config.toml
num_hidden_layers = 9
hidden_size = 448
num_attention_heads = 7
num_key_value_heads = 7
head_dim = 64
intermediate_size = 1792
vocab_size = 32000
hidden_act = "squared_relu"
norm = "rmsnorm"
norm_place = "pre"
norm_eps = 1e-05
positions = "rope"
rope_theta = 496000.0
rope_fraction = 1.0
qk_norm = true
attn_scale = 0.184
bias = "none"
tie_word_embeddings = false
parallel_block = false
extras = ["local attention windows", "exclusive self-attention", "value embeddings", "hashed n-gram embeddings", "a smear gate", "an embedding shortcut", "learned residual scales", "skips across layers", "weighted sums over earlier layers", "capped logits"]
init = "normal"
init_std_qkv = 0.0258
init_std_o = 0.00607
init_std_up = 0.0258
init_std_down = 0.00304
optimizer = "muon_variant"
learning_rate = 0.0131
lr_mult_up = 1.08
lr_mult_down = 3.0
beta1 = 0.9
lr_head = 0.00843
warmup_steps = 86
schedule = "cos"
final_lr_fraction = 0.1
batch_tokens = 131072
max_seq_len = 2048
doc_mask = true
train_tokens = 652300000
max_steps = 4977
dataset = "wikipedia_en"
Each number is 128 + 32 x the weight over its row's rms, rounded and kept within 0 to 255. Layers, rows and columns count from 0. The size above them is the row's rms in percent of the matrix's.

# layer 4 attention output, 448x448, rms 0.074, rows 120-131, columns 0-111
size [ 95  98 112 100  98  93 102  95 107  99  96 102]
[[150 163 100 152  93 107 158  56 137 129  91 114 142  87 173 199 136 169 141 132  95 158  91  71 105  83 124 121  77 128  80  87 142  53 187 171 146 120  92 126 182 103 116 132 187 113 133  99 114 203 128 107 199 129 107  91  56 139 179 125 138 143 128 122 148 124 122 119  97  72 110 136 161 176 136 167 195  66  98 127 159 114 147 158  65  88 132 123 171 157 116 158 208  51 156  77 118 142  35 121 107 115 105 127 145 164 138 177 108 112 124 110]
 [165 166 107 136  90 129 151 163 125  97 158  99  85 126 150 167 129 148 207 154 147 109 121 154 135 170 141 176 154 140 189 165 117  91 133 128 128 202 157 167 219 109 110 110 114 164  87 168 170 109 138 174  79  83 114  93 192 122 117 145 106 139 122 200 178 160 158 115 142  71 172 139 142  96 155 152 156 130 117 145  89 111 122 155 137 114 111 156 129 171 173  71  94 137  41 124 154 146  82  95 156 143 198 178 117 116  70 145 123 147 167 157]
 [ 76  93 142 145  73 174 165 141 145 164 132 110  71 101 120  83  84 205 119 102 120 166 133 104  89 148  89 132 104 111 139 142 106  90 128 132 157  96 161 102 175 162  96 163  72 177  89  71 154 193  94 125 105 175 160 165 150 164  90 128 127  58 198 131 157  97 121 163 152 120 100 186 184 127  98 117  92 114 143  93 137 120 137 138  37 133 113 114 126 104 180 135 113 113 115 101 139 101 101 206 124 151  44 126 107 143 129 156 144 140  95 125]
 [155 155  76  64 162 121 107 172 122 122  63 104 171 147 134 146 122 144  78 123 106 128 118  95 114 187  91 175 146 122 218 102 187 155 114 154  97 100 222 136 109 115 136 172 147 135 170 118 159 136  97 116 148 141  87  98 101 178 111 220 174 160  97  74 109 140 150 108 162 200  81 191 133 115 153 188 126 100  76 156 104 198 172 147 118 139 159 129 144 135 172 171 110 141 143 149 154  93 157 188 137  88 166 115 184 106 147 157 190  78 107 119]
 [116 184 124 137 163 123 135 125 117 159 189  91 104 144  38 227  90 121 102 151 164  78 165 151 159 134 148 171 158 110 101 143 168  99  87 155 105 149 131  87 179  85  62 127 137  85  94 154  73 159 103 198 136 160 179  61 126  83 187  68 196 135 136  91 109 103 103 144 140  77 141  94 117  91 112 127 150 162 165 176 194 118  99 185 120  80 137 148 103  70 118 128 167 110 134 123  79 119 193 173 159  97 107 118 141 165 108 113 119 180 149 169]
 [143 116 115 119 115 114 133 105 154  77  96 121  86 187 120 142  89 136 103 114 156 191 142 122 130 148 142 135 207  91 141 157 148 112 169  60 163 153 130 154 153 134  94 120 172 129 167 131 177 136 102 121 181 194 170 141 105 169 171  71 124  97 130 193  96 179 158 129 132 126 117 158 183 142 152 100  98 120  89  92 116 102 154 143 129 110 125  82 108 180 129 122 123 164  44 174  43 123 193 152  88 147 154  47  54 109 158  93 154 135  61  96]
 [146 133  83 224 120 155 106 144 177 113 188 116 157 116  90 122 105 212 172  88 162 187 132 110  79  17  65 121 127  78 189 100 144 187 168 127  68 154 113 107 113 130 129 140 122 159 103 142 135 134 124 131 111 114 169 192  87 157  96  73 118  98 159 139 145 196 178 120 126 154 147 123 129  95 113 188 192 175 132 126 206 163 162  90 141 190 128 135 123 137  98 133 122  77 193  76 122 172 142  57 157 128 115 167 111 158 122  87 162 126  77 172]
 [149 130 102  98 111 181 109 130 136 120 102 105  67 162  90 193 104 113  91 109 142 167  73 145 189 111  57  30 105 128 139 112 128  70  85 173 114 113 142 151  97  80  87 123  56  89  77 131 129 153 140 196 109 132 122 147 130 112 139 162 121 133 143 149 153 159 143 119 116 143  85  81 133 146 105 122 111 155 139 120 115  95 130  83 134 114 111 128 116  95 121 118 170  20 144 100 174 132 114 142  77 183 116  67 108 179 141 167 137 108 179 181]
 [ 67 155 180 111 125 131 142 121  65  72 114 147 149 184 110 118 114 168  88 150 130 155 150 100 122  97 101 129 173  98 143 143 118 112 108 135 151 115 149 113 148 193 125 163 105 150 110  99 131 141 164 112  97 136 163 188  96 161  87 202 102 117 106 126 146 181  93 133 161 139 139 171 147 132 124 114 154 119  81 110 131 138  87 165 126  65 155 144 154  86 115 190 126 115 153 131 140 140 136 143 115 110  97  78  82  93  86 100 135 134 136 140]
 [154 116 170 119 116 105 170 136  72 145  84 132 168 115 105 123 145 142 163 137 107 124 145 130 220 162 123 177 144 178 137 104 155 100 123 118 172  85  72 131  76 106 105  92 117 136 109  82 129 144 133 219  87 109 141  80 139  80 140  95 156 113 139 139 143 187  98 122 135  66 148 223 113 129  85 102 118  84  72 150 138 119 187 117 113 116 116 130 126  81  47  77 114 128 119 124 140 178 118  83 184 155  96  78 130 112  93 184 127  91 107 145]
 [108 141 162 155  94 137 200 146  80  88 167  72 108 147 129 128 152  78 167 126  93 131 142 127  78 177 181  77 173 207 122 133  87  74 106 122 112 100 142 156 176 173 120  83 126  87 104 118  79 157 134  56 142  81 114 121 120 141 130  66 146 152 154  83 159 148 134 105  60  79 127 154 139 116 136 146  76 139 171 101 125 115  95  77 150 161 157 195  77 105 145 128 118 120 155 173 120  97 140 178 140  90  93 163 128  44 156 155 158 155  93 126]
 [ 89 146 115 117 131 117 121  92  90 183 155 116  93 123  81 140 109 156 174 109 152 170 103 109 112 224 113 140 126 186 146  94 161 125 150 141 119 102 162 139  96 124 120 176 122 160 161 128  92 141 116 112 124  87  97 102 146 125 121  97 128 116 102 107 104 126 182 139 180 104 159  96 152 125 153  63  81 109 140 125 165 127 199  80 107  70 138 120 133 101 113 112 158 106 144 106 196 109 151 122  63 116 158 203 121 222 120 148 129 138 149 103]]